Weights of a small GPT-style language model, trained from scratch on English Wikipedia.
Size: 8 layers, width 320, vocabulary 2048.
Each number is 128 + 24 x the weight over its row's rms, rounded and kept within 0 to 255. Layers, rows and columns count from 0. Numbers have three digits each. The size before them is the row's rms in percent of the matrix's.

# o: layer 3 attention output (transposed), 320x320, rms 0.14, rows 195-280, columns 120-159
# v: layer 3 attention value, 320x320, rms 0.0636, rows 196-281, columns 120-159
# q: layer 3 attention query, 320x320, rms 0.0582, rows 256-319, columns 120-159
# k: layer 3 attention key, 320x320, rms 0.0571, rows 256-319, columns 120-159
o195 094:117138131113149119110132077142150128092130099119110132107150148143161154092189183154114165165128126116134124088105073143
v196 101:098129141110126137112085127116091123113142097106163124127144143168089103115181187120161159138165137121168101118116111136
o196 105:159150104116123147128129114123119130080108130128107167098112119134134153161116140113117130149103142131129115104120104124
v197 103:107094100141109104143144093120121145142157106198104170101172133131151125116105177106170143096132127125102096121117103088
o197 102:113105094134153110104091169114173125128150087133095169172147124100146152140125085140123110124119141104156150173134127126
v198 103:151095128161151095162137121125125115126116065132128156161091093151154123149115164074170113172137123109133098142155184109
o198 104:120110159123102090159135113127162168085125198105118105144141101076148128145142148095096150093140144096122123107087114117
v199 102:125151124094118120139155116089115138146051125097122159126116157099125125063120106136099137140137139164141141133089133118
o199 102:100114094131140168109126129107120132148146180127128134112081110151116115117144136108139124123130132111141120136153120098
v200 099:127118139115126116169114128094166125101146122117130096148090105136134155141123090110110130129152083085119165093143165155
o200 095:143090096148132166111098134101132150103142090107108162156179104115150104110099132126115107159115139166073141143088120160
v201 093:087130144145106124114152128117124068087098186102151109139124132134123153119149131136127133154113109101159160114143109155
o201 095:172160112125157084095150138137094122190160143122134093151145130160138100142123119122146119139116099138130106115166136121
v202 102:166136157160115142132112082169150097110088151140157105127172169079130131102154128141090137106127108127154107141192153104
o202 101:143130133144116137106140123135119116122123126153135160126108147153124077136145131113142125110132115125090163110075128120
v203 098:096157111125114112141114123152106094089124112137147116118103101096131135131141122152115153127087110162096143176130089135
o203 095:149105075134165168154135106109130126117167125106092131145147138146110116146130086110132101095133158157090131106139131120
v204 096:144153141134084128143160081142119123153127168111135148116174156099135105148125125117122127070141161152144080118138112112
o204 096:151142117132142134110155155127137143111110114122125106107138152132139163146111167052102151163132108122122164145142120154
v205 103:146129124101129168174089096132131153165130137109120156101095139156166112140143138096146144166140152086145116114123110151
o205 100:138129131133190098136112121105114140150151056095106094161104090098108173092156142168124135077140083130149132102139116118
v206 100:110116100147170130155132066148126116138141128120143190110126147138185167105124146147145091156111129150122128147124113127
o206 100:131137116128138115117119139158124142104100100121176130182098120135135135153088129116154132094121138121149129081138118123
v207 102:107124162126146154111130129132114149122091146119139165149124099081148162094127070100119101086153148129101148130106138158
o207 097:137081094122126141105113145097108194167166094129130108089136128162148128143144179125149135103128105116119160135124103104
v208 096:130088131128095154097087154098156135140149132100093151143148105121136138147140113078134108165087123120158152106114134101
o208 094:152147124145092170118171161113173140165103067137112124093145106110105097157176130129097134152127092133142086118116141119
v209 100:142105140118091165119164112134172146107111143167091150155131176153136119131135104120127151152153169128120122152145144105
o209 097:105136149120125151167142109121099164153124152149175147119155098113075117112078130112113150150101071131124119143111132131
v210 098:139138106161111129136128130137153143096152148117115142115116051145129154136125072142088092114136117127156120091166149116
o210 092:048112110101129106137145093092114129093146099138109148086107138107106133139101120142131180135135141152123103118149134179
v211 094:115126148134125150134087123148114127151118113127130132172136080101081104145147128113130155139105153145101101102137151109
o211 099:123113089131130080176122105124148153108147094134165122109100117125146103179121089140158143123087108110160134121108075147
v212 102:152127183110130100178136115128111151129136149147120104135124124131128169103160122130090123161130113077128132117108166145
o212 097:129090145088125109098142124129129136143128142100129080144125127114139094147104088115169140109120151116109154141161095137
v213 095:149113097095106097123142102144111114136154133157138173117103118106139128079095151162143124132116130130100143167146121125
o213 101:127124060131103112159085146105127108125136103124175123143087112116174127114140126162104128121124136085104124115130094174
v214 096:163107137118122176136151075103147142148125119155144126117173118089116127139114107088108132120139078124135081111155153129
o214 094:135173136169140156170100106108071167102142123128140152137106172159119151122131104143144112157146109147137144105101067107
v215 097:115103178144127136117119133165082143126117172171115099107178105155136094113168135107135131145090114160158129172157109157
o215 093:209105126162119146145129153093152102108092135109158127110174143175153125141086143091104100070160081137125124111195068153
v216 102:151119157132073161108116146157129122110144092151117135113107111131107127116150154083113123145136104110107125124109091149
o216 103:114092127116155125126117099095095082080172157154118134156134108141162122120142117117140124147157090108135138152164132128
v217 106:084108119105157086145155148115125138080138123108089136099106126149113110130140116095158175104148081134100121122090146168
o217 107:103118130098106120137115083153144135164129127106103107128124149116123108126117123099130128157092122142157106092142089147
v218 099:178104086120090156148117126111082174115156146163140124139122098121104114113154145126085125102115136161144140105152104143
o218 099:142088111080096124120181068094120086135120134083144091147117158113167115191149103142079124115107135131150162107141125130
v219 103:117107098123056109094086122104088145137134130109138137139078114123094151141135148149127158159113133169166155109192131133
o219 108:121111104121139171099171101102143173097141142111103140114146104145087163158132158129102125133098096153120127115108087127
v220 101:134114171121157135123090152145160134112100115158117081110176143107118160127135121150111148147156156097146065138078134147
o220 108:126145151113147137154103149129114124129164127137156135161135126133166113141137161135156126147149111107117132144116133118
v221 101:129144135128128108121127092146141152136123140125090141116123138144121140135148150149132165142111167125091190129100148176
o221 099:146142135127122114122145127146126128101098129136133153111094095099088133098126133102150126127132094115140104152167106118
v222 099:161160123124101143125176090136125083133158135114135089190158126180114147151119099141172138126128129163128130140112092152
o222 095:131151175122097132162145099127111106157139161198132129151080100148117089127123150122164140147101137105070120113177136135
v223 095:144123133112103138123166124102083186117135171147143141131160107144150102117150130119122197165099106123172106119120109128
o223 091:096103156130113144113135146157082111132142118125134154120107131152137094149119166162114103157152137159151091099115101148
v224 097:159196115109141160125140107125085141106150134129151090120131131127102148099099149154130111155098170141133134076074106142
o224 092:142103144101128140077105075120140119159147109169105113119121141130101098124100124127143124119133116115126187154160113102
v225 096:096159120130111171111140131120153120128150076152111100132113132121192074121069093128143116158133125111142149132127152083
o225 093:108120164137075099121130088128123131129112085121087140155123106122124151115148126151106092098136155115108128136108110121
v226 097:095112137117123150114125156143105080162129128117117163140125130109112095107114123110111122095149157136130147079113116083
o226 095:113135141092137113102130087149120168090156135171178124127083123108145112095139105155122134184134149134171116146118111088
v227 096:078149093161147112138155142134160117108140112075120082160090142155187146161166116131114088107117102090120133158115114105
o227 105:140107124109110108090131174143148109146111139146167135124104130115136108097109107128135143129117108166124137141139111130
v228 102:142087123097111142122135121140112139137122110154139115130159140104103089122119101148149159108136120134108084138126163123
o228 103:099142140133184129153107106123073118123150107120163121120168119155110140145117131139130136131117131128098162099121104122
v229 101:155114106167139142106107111134088149082122131123139120125186154105092158117098110121141146129132150175149077126089146124
o229 101:122121128142134079131161101091121116094122137122127144177118135122107127119110108147104134135096051141131097173130120117
v230 099:109146134139123089104132092151098178132107182173176148154107129100139120107140072109125115085130118121137136088151125167
o230 099:150129150126108112127126167098073151099089117130137111119099148081140138145110125197108151127139080103136158114092139095
v231 100:075164132136115116154158105152163135127153110134111128137162189116152124159138134153125122125153141142104084123105129107
o231 098:134125105146131118125104159160120088119137095161136140156135162146068127133139137123086117097146148137111142131168136143
v232 104:129126126152157096121145139113162136125142145133094132104121105143144136106155163149120142115123103139106134128114154130
o232 106:118135141137135118165149133159118082130121113132142140139155140095136143104086100140149138130111118128121100133119067107
v233 095:140134137153122120090142154099089139118141128144138098117183138086116127099123140151097121104105137137184160113148100148
o233 090:128119114119133178114140105171146093161117146127112131146135107093141122152115121139126115148132120153138130086148130127
v234 092:115140132120149088086113147131135108116131110151128122158116138143113128150125115134121124133093172133119153135137118117
o234 093:139139182121145144142139165097151132143117091151138105146135116104113103158124170137117123146121192142126108132138072147
v235 103:132110122102105133139130118142175129130131132175152100063134130120107118117150144124138125107084154134128061132123148110
o235 105:126161126143113144123164112128098111136121142155117147137167118101127126118116164159128120131114111120135143156092134134
v236 105:137100125084160183097109125146095109131124108167139113111140067151123127148174125126139157157116155139122084162146125139
o236 108:123170129148153140169125106142140166115127126129095157149169107120114157114109147159123150103174132121120155108131127078
v237 097:170109112094142117149086134153129109175140120093131159139162115108094113106114129101105179143148124149152114083082119134
o237 096:130101059094083150146133094123083135176112110171134154176145125134108129113124158122134163156108156113143179175152112162
v238 099:120187084184129129150136137127149115162127083175140150132109098120117082132113151168142146134100145117109108113108106096
o238 097:096098177122120105114143066120142146103106092171144173150148160156119140166111148164125119147116111120118086164153112136
v239 096:136100150149170104163121103185152123132137176122150111122162171137111128118125085140139128074148141172096143131163121147
o239 098:129096128133108132114149108143160086139148089123157128128097112148115133162112123141095141120146109143139142132126133160
v240 101:157076114173112114139164144104120108191152162140100126131131128163114129143140144122095115147104100175148135096136103166
o240 095:128127108109159141132134119154154111137160120106145136128111121126095175120133113133121123134139174152133128110163149174
v241 095:115153124145143135118144136110159136128095147187124153170099118147159113131145157120141138127078122123123105096173136101
o241 094:148159143100140129125115140147132142106119071158144141166130146153107081136101153169108106102149116118124111113140138149
v242 101:106212120095112126127131129136152135088117088120077089109166102114111119157125150184112153137132139095125135137147157132
o242 100:146119106119136151155092132178126128118135152143099117119112145142179136086169137135145147185113092123111097139140140144
v243 092:100173079133137113140111150154122173149147107132139139157077182107097113097114139113127131164128121087121140057108141118
o243 092:138091121116142096100129105132136139113139119142121158120157136110187126148187068080133120131122138102098181110119158131
v244 104:152072117148152111151120094132131098068128149111135135143115132148134124142116118113146103105111127133141133145166184101
o244 104:119121124131166100141085150138162136121165103123110178134119121134138153118147111119145141112116096085100163135154139109
v245 098:145161116129139102114155149145165133143093113074151126165114106125155154164139125085129114150127140121121151095140097103
o245 099:165164087137124085120080123177172129158119134170120131112138161134146102148117147121160104154159121114102105114147126124
v246 099:113083112105105134115129092127123151183132175126160123114090153120092090110159107123128111147086096125125127096129088102
o246 101:134165109133139092112115123166132179111070104133111103137129122129161135158127086082157090102104112133129129111092146144
v247 097:111126133177107166141116128157111129138100108108142196106108135129157114109109189133131175126108138139171117136069133089
o247 097:120192162105149144116081151155093139086090109138091115126152109125088116172129150135183127125099148169101133155151097123
v248 098:144124156133109120147148111127121137141121095132105103114130098150117166167123099097111168073148142142161135134110135150
o248 098:171123119133136137124114107126119139145152108108123143149112125170128102125122109144113040135140086162118120149132090142
v249 093:117128138139167094144142114171109129115121139112117165112103128184165126151116143129123097108122108115100104130139132163
o249 094:110114101107140093139143159122189124130099120130095119132128125128115103071122123127156123118129127115146162154160130122
v250 099:131147131081143141101157101111115103123136094144137126136125064155147094103134148189123137119089126106115082147148126088
o250 098:126119123118127161139136115119153131101186117105152149182146164137146103140141131102131124136094123087148124131123141130
v251 094:109145142177120164099124121116106105151102107111151116096106170140124118133138133136134158179139201127108113129143128142
o251 094:153148107104132097128126136110113156127125143137160149165146121114142133115117097139144142142105160128134140145130122125
v252 096:125158171112141125120156148136099144144115135104125124146129122111105139120118101159100101094165126093124153135095096115
o252 096:076112101119132115140131158124160168114092093135130162099123131112140096159150124102115125172172133140097147101134182111
v253 099:133151112102108127140083133098160110128160086107170118131107110117120101124121096066130144152139139114110172137089151122
o253 098:112115137160133133134150150150127156099150126135131130106088094124134143120115108166130143109096145111131148104162142137
v254 101:165141148127109156117168097147101138115154098131144115128167137125141168136115121114129100131090129130118142117110122101
o254 102:170161133107162137136128164109079107133103113143150116138145150154109169125122120111102141123141090108133142134135127116
v255 098:116094134082120112155205145158139139106121149144101159147122105108122157127146114075122128065116124129184114109133104108
o255 097:104163099083136125131116103165118130109143161148158160146122188132144169100155071124092119137140186138125110103123106117
q256 046:129143145161123099109165088151128088102162145131171081139159161149091118164110090125157132118123125115152133115117108128
k256 089:114098157104156153090142124130133120120108142192145107094132158135124119095144092112155148114094148159163161124152143145
q257 086:157114116175085142119142135118093137112137122127083101139099111152116133144135143169083145106167110094130128143143108089
k257 087:112156060127108150177127118157134129187149158120092159092160082117109106149096129126118076147116112129124186126122158148
q258 066:127129100100142127112096116123132120123152153106114096158123135135127094127086107134116110122193110098159117147151113141
k258 085:127184122124109146117155110150108130144124144134123120153150100129116163140106130152101148142154117148118119174126163123
q259 084:114117146128108163150125160128171114089120124129100135093129132143136134166166131164120136108133097113113169118114072081
k259 103:094131118096130142129145111101128170141120152136086131141136090139094111159138151127176077154092141181133145151118147112
q260 102:096123120119110117112168141123127157148145136111099167109121131117104136123111130141086124116108136091147149104123136146
k260 098:174098159167141145153123169110160124132149117148099128106115133167088111157125109076125125144119108107129130147124169088
q261 093:074161101100140089154137142100104151126102122149149165123156134085128149098122139152152147080115091097150116108121158133
k261 090:136146134133145074123119113142099156121113110165056129121126101075155121134173106121127137129111155116119117132116127140
q262 087:112109162151157096119131105139150092139120120130118130154118154125155093126139101098152141104082131115152114144088100102
k262 078:118130117112176138126112116111116125117124120139131149083124096136100149118148130149121168138112118135142155104115165129
q263 092:113137151118130175158092154124109138112117125111131156109109128148152145190153140113094142116147092119139110092145112140
k263 103:140154119132108126109151098163118102122130119142082099179107151155123139106086164132099146132121136122118135183091146176
q264 083:121119130118114165096108146136103101087112097137095150123101149083103142133165147134126146102095087145149135141107103131
k264 100:130074137095116103127117095130119135184086105152103108165122150113132148110125133147141149181074123145123107117138135173
q265 106:112133116140115125124136132138159181185132135129072108111131110154135098119112135124150130116123105156110134151145124120
k265 107:071139130118136122123100119124137090169119154138139154118123116115125132134090154073128099183157119117120117146118120098
q266 104:102165134070095137123119091104138133164143142161132111136137139158181145126100098145163124172127135167120117122150122118
k266 107:139124140056146110117092121127157128120096135124126118165095158133109148106071173147119133095137149132129129164132153170
q267 087:132131085153129128100125154177084100093139075107081147101115100108125099139134133152139105110165103105086110155172109121
k267 076:120095087144052143156144124135172124151152114136131083117148154177112163142168131155096118143148090153124091147096097126
q268 095:123114080152074116156142140115093189117140126110113170137125107146161184123154140193103141126117146107128125131118169113
k268 104:176157116081136137139143154108137166152135086130108129137131165112145093110169117110132141126134116119095125135152149142
q269 103:119133134131115141104164093176147093120138140119118063152126101122106108156158166087109118125132112127138119138098143102
k269 111:095124154113120099099163095119124117149120163164118147175144122073122128144113143145159133120130112174164101130124133115
q270 095:106156117118107125144080112121123101151146133134118133122105113179137109131136151138170161120168089128090118106117103167
k270 095:117132081119098108145091138137120141153112078115153092121137060175129122136153132125159123161117104101142157154132157148
q271 105:098156103104118149145143143104168131141156158159104106119106162171079107128107152113123128147134162132145102109112120143
k271 100:115123156144172128168106114137106159138129114085126127123118084162123153153086093151091078080132109118135114149111150152
q272 061:186116109077094133141144124148118100140111135191121132120126113129122119147147131133128139154123121099103108167141102157
k272 153:113127168115171147139152118085146130130126120153145146113103119151113097106136138125164149122071128130120146116126173139
q273 105:126113112178147116156072145122126121124125128168127133103113130144113130124102131137124098120144142173141073109122151143
k273 104:170165132135100124129121112106125136130107110129107134102145140141081107156148153131117147105146113110156120135133100140
q274 107:126108172118144108143114143136144144152140100134128083102150151125169090123156155128143187122115101120110116152093119127
k274 109:129159137164117155117101152133065161136127154100091144149092095090128071122114134161149152134124125159104095109123105118
q275 101:089135129113125133132091151141151128156141215128123133135105097135181108165136148082149090119123128153145117130126130127
k275 102:123108110155094110080127152100099156084131099149138093089148123142087117099139157110105094120113135138183126163123135154
q276 115:120149153092117109170144136140155149115129144085155136133118130137127108102154146148141112097144109098150119181127113128
k276 072:114085135115174172101138147111093117186129123123164112150145141136125107090093097090179135115088139155155100156118097134
q277 112:116135165149135155105116131123122121133068075122162136120104132136131133121138157132115114098133098117127145106179114143
k277 095:152134098078107123176095174136133130135161135104113128179098129163119182126151108151072157141159108125093086128131175127
q278 109:158110114156070079155120112148101150149143161172107117129124159115147125186142161131116141155114161111110159157129155148
k278 105:125127114150134135137135135163102162150116103097121173128141171146107146132154127136107159138165136127101142142132117116
q279 106:139130160139142168127093118123108083152114124085158118152100129086114112144091127163110130183153081119125131093123115129
k279 108:142145121121116118128116122165134133150172136145143101100134159149144125061109120076102088189111134118165133123092132130
q280 113:101101087095120129136107077167158136135122154136167158149124149149116110136149168154115097154144092158123131191128141188
k280 106:119186138125152142101091165100106120103148098142133181105127105133110152113125139110136140143131189149150144116144151163
q281 106:141125100121133135130132138158172168145178110137111152126145143146160158127169140084127132150119134162167141120147091109
k281 111:105119133120139083127136116101120088132079143150163138192139154115150132137099127158149113084150083126121140138094107081
q282 101:106112108131184107152136150133135107113131112110136149082131130098154134158154119118160091149111114174093109135100154120
k282 103:152164121103095127116120138117122143181134096155113129109125135174101094143122097119074104108136102106093126087149137122
q283 105:136175139130133097136153141150133126126142127147178138154095143123113108152096137128126119123156111123131147131148154105
k283 103:133138108156111167151113113135152145116128149100165138138115111166137100164174104144109171108121152144152087181150143125
q284 106:150124109092134119080088149156137118131188079120136146085080135143117065128184149160188094118150111139143141108137187095
k284 107:134105127151129150199096148073101146107089155137121114131139154125139152098163092124129111103109103087157107133160112149
q285 114:138096146156163128103125143090078136090149104150078122133111145116116075118126154121117128146154103105170132114135168146
k285 115:104022122116113169130161114098160155135108149127118141092167126112105137140144105146121188095121122118132103124128143147
q286 105:093153134117115150144165137080125084188134141155085120087145095118131165140138151103122136132141176136112137088082145103
k286 104:148136095103107093127155084119123073104122144080129170188135082102110146150117106112143111134130105089114132123127150175
q287 106:145124086154136118115134141096142156133102154119123158129122134133125103126129128154120112127107144129100145081146123127
k287 107:124138127129130103154120121139153144131153144145111155108162155066147157118124121157110126136128123135127116169149107104
q288 129:138140110127089105121121110140122133103124134098075131147145112130108141125110162143095107089175120104131139153119105119
k288 075:105161080148081114170095120174127122176161138124130137165160138089115128155115113152091146105157125107119112119108133113
q289 062:152106114129128110073121097121145171144111120122119105149154116116115123121165138131103086127134154089119118123120167152
k289 077:110167089139116095167116124173113112098122151106137130144103132105114141137095140149122142123173104098105068135128111101
q290 078:142111084119128086150143088112111166161100170128082129170099106130127145097110132094089129142159136104123145122121146152
k290 072:128144092140096137110082126153131122141163084106139099141143154137088154155110106096107111137149146156139086150105127117
q291 089:128127136156109115115110152135116158135127127138131123091160122121101143133094110124121139127116095117146120158158156148
k291 078:149124136148104141166087128170103111093114117052131103133144100087144164113103171124087150084214154153103112119157130120
q292 101:143155123155103158127128111137106169108116140098164120152107162127101134171145064160139117133145109114133153104098157124
k292 105:140134129135123091142131126125127090111129176136156122123117151121137129106061131118149140096124124108134135109143119077
q293 100:095159162113108100125144138094077142140118165146143156183097126151178115114092124110093164127172136104140119144098100166
k293 107:157170114144109120160137079128062129139151153159158103140099124121105118129123140134132113101126097062131165157113131127
q294 090:158165135191133165096127153132129119107152141103103142122109107156118125165129134130143088158128119123067129153132117095
k294 098:114127125110120128138102129158121085139128135128161086131124114108160122124115112132134132088156109147121128162165129081
q295 090:153097151120158122183147152123162100145131136155110143138128141110100123121137141119143144097115116131132180172131154109
k295 086:125113139156150134111120160117138095131138139191147143102125119135080127158117141102134141156124129163080121126087120138
q296 082:120145152105126129139108125110127147100130105166162144176142137139119161127166141110142086122131129144164081144091150133
k296 076:115138134129148110102135151066111111126094137107135150123088077118097108156159116119141149146093143135142139167128134167
q297 102:138149169166113081118172109195084129169117125139142112138136154121151145102169145105095129135131111108127115121133124156
k297 105:153094142090133141118124120147094148130154138149126116127138157100148090130091106186121139078142089141096084134112122072
q298 099:119116129100119110147161133153118145140120105116143143152145134094146154155126135065074155094133158144102119105163127105
k298 094:134110136135090088133131110121071123130127109101152097149136125149151135144127081138150125134127168139143100129162152107
q299 089:038117163180136121145127119134144139190117161133162132150134161135134080078102139136148102105100136169132096127086127118
k299 109:154122144152150139127138143068089126103132112149145159091121108126133117109170115108129120167141144127120136131121095167
q300 109:091093110114156119105150073101135123132088135145134125121102143102148089092119101106136168090142120128135141145121145117
k300 098:134149120105109141154113120132099083119124109136140117102132103181109137177183080133146097160081110180179149125144077110
q301 095:136100139110135101092116160123131121147113129123152133106134082178116115159149133132162105170195106136083124125123129102
k301 101:111160117092113107120125129121175111140128120107136084152144107130146120111106115108121142159132107161127120112090135141
q302 101:163116161122144091132143170112137104132142186081129122120140099114092140146154155143076087122089119121139164095118128090
k302 103:141133122164156088092132154127157146114098170112130163128124108145125132144100111141144101141129136131141131137167113126
q303 106:102126121112108160148124131142106153117105121120129147120107118148136148132127134110106097113141116086114131148118149123
k303 106:139139113120106167148097175120144139143120156107115125156129129120120106096115116106111135133165174095170116125166112144
q304 100:127143183115169154138181077111135099117112132165138120118133133178168140086137101113143160164122152107133146102119129120
k304 056:092117067109131126127094143108131139162172107080134175173108084174146146133119173091144132154141139140102143128117103102
q305 104:138119124119093083118107123150165151127164124131125100131174170117131121121148116133115169164143127115137113145140119157
k305 109:137141147143126142104125161111076178158141138115118141088138142113137101131106134171155091138107140102140167100133109093
q306 109:155093142102105108115087151135124123155114124142108119171152128146108117147141138164101136167125127126143141153098127166
k306 112:116115167155111113124115102084170096112136115098164113133123125152123196109068118123081100087110138117130121122084156150
q307 105:085105094109128165078118128112153107148125080094113119106146143119134127178163162093084148158145140127186144176112147140
k307 108:160113151131131128144147135136085170103111149143089113113109085149122131174120137135187103119125131162148118136139126126
q308 105:122110127135131111098132089145135141081121119104089174166124104105132104148088130113151079134135116154120115114111120147
k308 114:136122145112188144112148120113113119104107128154121145148152143141114140122174113101137135131130151133130150153124124123
q309 101:114136088105107129102125055146122131107140145073147100113087097105159145147140151162148068157154145095076126119124139170
k309 107:148082118132136148116143170176145141116165099133099150124099104130191085107121114109152144110140120112145117080124115105
q310 111:123132058159130125077153134152110150132108114154107119116072105096140146153174154142138121137139098152134143135081144120
k310 110:122098109123130103144153105108178114114118115127144151128178173066120140137072107160139134145127150126093112111144099120
q311 107:125162091179139137108094119129130123170134103146142139130142121142118159171104105102083119164149124139120116133151162114
k311 105:110142141118147155071105113139168111109151125137148110101133159115127156088143137161151131134165117093150158113095188090
q312 101:173128101130151132085097172134135130138113117146111147126104118123128114143098089119131141117102104143140132131103107149
k312 100:105139160131126145151101088109120132147120147161136110096136115109162138143147142097093137094123122123137188154118144126
q313 108:096171096163144147141144136118117117147095076102172131135163109127126146107088127124147125123121146090135093129096171169
k313 111:137090133112120149164102129147129116096139141121153127127111123115177133133127099147069144092101111109115115111125147104
q314 111:170107158133149131111111091124104170140122146126116123164185101111135112117112112181162195155142111125118141109136154093
k314 106:158092125135126146111158092090148150092120081132087101140117073159132163123108187131144122132140084131141134101138135119
q315 105:089149114151161094137066081168102143149152091108127132116170110145134128119141122117166148081103129144148107165139085160
k315 104:112141150105154169133105075125134101144135106164113139126134132128148116145105129127101111126085114156096111128127102157
q316 106:130136109146144141140126111151131091108099164127087104118127130144111076150110101125108144098136105122111138129129131131
k316 109:136124117178152142126089076151132124123123101134151153142120122136175119143126124133107069156140107131121136134133136156
q317 104:144104179132139090102081169152146120092111122141129167123117097091133109131137120118147068154130138126105140108121142168
k317 098:136137117093133138150092190123107127133168086121158136106127100113118106110173156097122129136137137150120111127137145146
q318 106:156149119094142136117138183101119129109130197123117128082146102123117139169109158117129133182153161105125124119133115121
k318 107:139124169114139153095125133129135137138112113086103124152106138145121119134142126090144154132147132178171162077104159184
q319 108:107151214140121142158120125103095119127132140130109115158119152114163142109143173133108068142118075143153122113118147154
k319 102:123143130089144135120113173103095153131119110131133110168096101155114112146119195137143151147164165162111152131127158121
v256 105:122142113077185113158126145149132105146143137091091139166148114156100105123135101137176107155116122149163122155106092106
o256 106:160163151129109163168166138113138150127160072128149190148155116153107133157142080148129104162146144119132121123119133179
v257 101:135135139124148199128122129119130080135160106094165125173119103101114134103138150123138100141097130174102134145160144127
o257 099:122115110102112165119086067146128162130128137126103104108166144113096146120153091162133117137120130132149085156140132166
v258 105:153109118129113110134077158137161090076108148122123096150154102109125164141142132143140097138147136139096148137128170121
o258 105:108123169158152149122128116112137150131162159134116152139115120152163158109114139146138133090135091144122101119158114157
v259 098:144107128138119134125122118117150097116098115141131089074131157076128136084104118142136098128125142135111148088169167117
o259 100:115120109096164110097144115151107141105158094113117153163138105160156151135102094164130134157127129151143097129116102120
v260 101:125143094146126174116152138149126136153098106100134118121089131149134148146116131138137136131104170129132156132134160128
o260 105:090157154117167095108114113125187103141129135128173127104131158113131133101136144164120120124156123131098108130121113119
v261 097:105142124124082108125139122105126172146111087118138129094099153113110100168106143099158141104119158109108161078151142146
o261 100:133132111098137149117138118125128137129120160085071161155141117097145105088131158135138107122069174099127134077175094080
v262 104:163129105119098108098135128098144205185116130118142167090164134144141143095133104174139138104110157128098149137127110109
o262 104:122165138116113136126106131125120110159041130113097106151125136101127105144109138152129129128137112119134111148145092125
v263 107:104114110126148102082144128131124140121125138139106106150134159127168101091140116113126157137150130162154153081100089138
o263 105:117155147086139169119113108084169123172100148101157137129140130077085133172139129124116111134139123133099125136128128107
v264 105:155193113142096135124157105123106148125126090133135135141131133103101138175124133172184165108086124143174072129142135137
o264 107:187133137124080128156122123147128152148120138145171117167128162105140115125120128127131163208124112110179126102098121139
v265 101:123143158153150127123144127127139117150172153141118143137147104151139136175081129121112149135136105093111076167093140115
o265 104:156104134105114117117122179152105109100128169177137150113146126140093138136152138114117116140118179079139134122106133120
v266 098:097134102166151118114116106143105127117170153085127127119116163137141121151152132128136105124106148127134144101164115159
o266 098:163125159140101136082144130114141141111117090130138097145173127150117198135138116092099168124135143150136095151143124161
v267 097:080174153117096134158122127120090145140122141137092139115089092064120145106122081123129115113100075167099141080150139126
o267 100:144118097124135163094134157097145099163181121163115108135176145143105111121092110131117115165166156118120131122084123095
v268 101:120058164102131122149139131124147138150150138165158165091117077113154148113143112128093082130083117098095143154113095138
o268 100:133124113143135118144132144097134136088108112105112113141145142130093132139115106152140159137160154107155107116130131101
v269 102:135101142150108131144095107098119116118123134163124109108170149122098105147147105142105103138114124118105152130125111145
o269 099:071117158135154158116113133104106119150152141100139086113143088136148127141154118103112151113127103169118156134085106136
v270 102:100107125154101144122116134142128110103127111162116130143103108166125148141161168101111158145112125150126095138104134139
o270 102:146126157086103132155157105125133117153155147121126130166110162124085135147158131144131079096134093160090111146052105141
v271 097:120150143123129123099153082164111096096137098130110123158136163117133127120102137153144099152146136080116090154130119093
o271 099:126103105158128117153158162116111122157112154191138151113091148078100107105189111126135120084111122176128149151113132153
v272 099:142120114111140104106145158126130130128118128187111136129132090124078162131160128146115089161150130122164143126101114105
o272 098:097172115173124094149156105156106131134124130187150138114126106073146141124162143108126122154080169161157123121136125138
v273 099:126137107115093143125121145117190139143121083118102177128152143121148122151168121120124110141153112171095140143145172148
o273 098:157114174090106090125117144131112095160152138121133111136137115107145159073108116103150115118125197138132109133085101126
v274 100:127120122084106147118132109126122181122136168141120131096095154076109147111163131130117133102152141110181145127178159106
o274 099:117102101076142146101142106127130099139135148142129125092129161158129122133133145123125152130158157146151114112087133117
v275 099:144140068136111081143120113142133149162126126130162174112124171149128115151155168123156121108108119161130131173114135136
o275 095:160120112167093117117108141137164124108111114093107109104133152123126133131127108143098086138118178122075117125125116112
v276 100:152102150103146125113119100143142105158158123076165149113152141115113096137168097152116130139137154129138109139141164108
o276 097:101094139111111153136107135126117109182096072149097126135128122141123139149131136107144123109096130153116117139116123089
v277 105:153186129150139132146112111128111183124147152173102098151158076106096119115123103182143089099092122149101111060104149098
o277 104:146130130104118103129149132092142131155104088125131150168138124161128144133109104132152159139149168097104200142136117130
v278 100:136146130126110118147153128153125135170122143150082133131134102113125122110123142118137161128116135102125127120137127117
o278 103:102085109126156140130112168123094161131126117079171122137120107116126133147158116120120163191143131123147151125150148124
v279 097:147146184094155098135150124113148141178109125120145102132113143118109121134096148116113109131091082077139143125117099117
o279 101:111117115117112144142119134129107127139116145128117148148153137114183071144089142106121141139176135137123107117101148174
v280 103:143176128096122101117160095086149120156171073171100101160165137097128140140100111137127138081106103154088120151161104114
o280 102:136123148146144175116115097165061113137136150099139109124134141128121118156132147118112139150101137127107130139129147131
v281 104:098128146143096142164099134168140121125136128122141109111100140115121145140079170106100092195116117125126126109109092139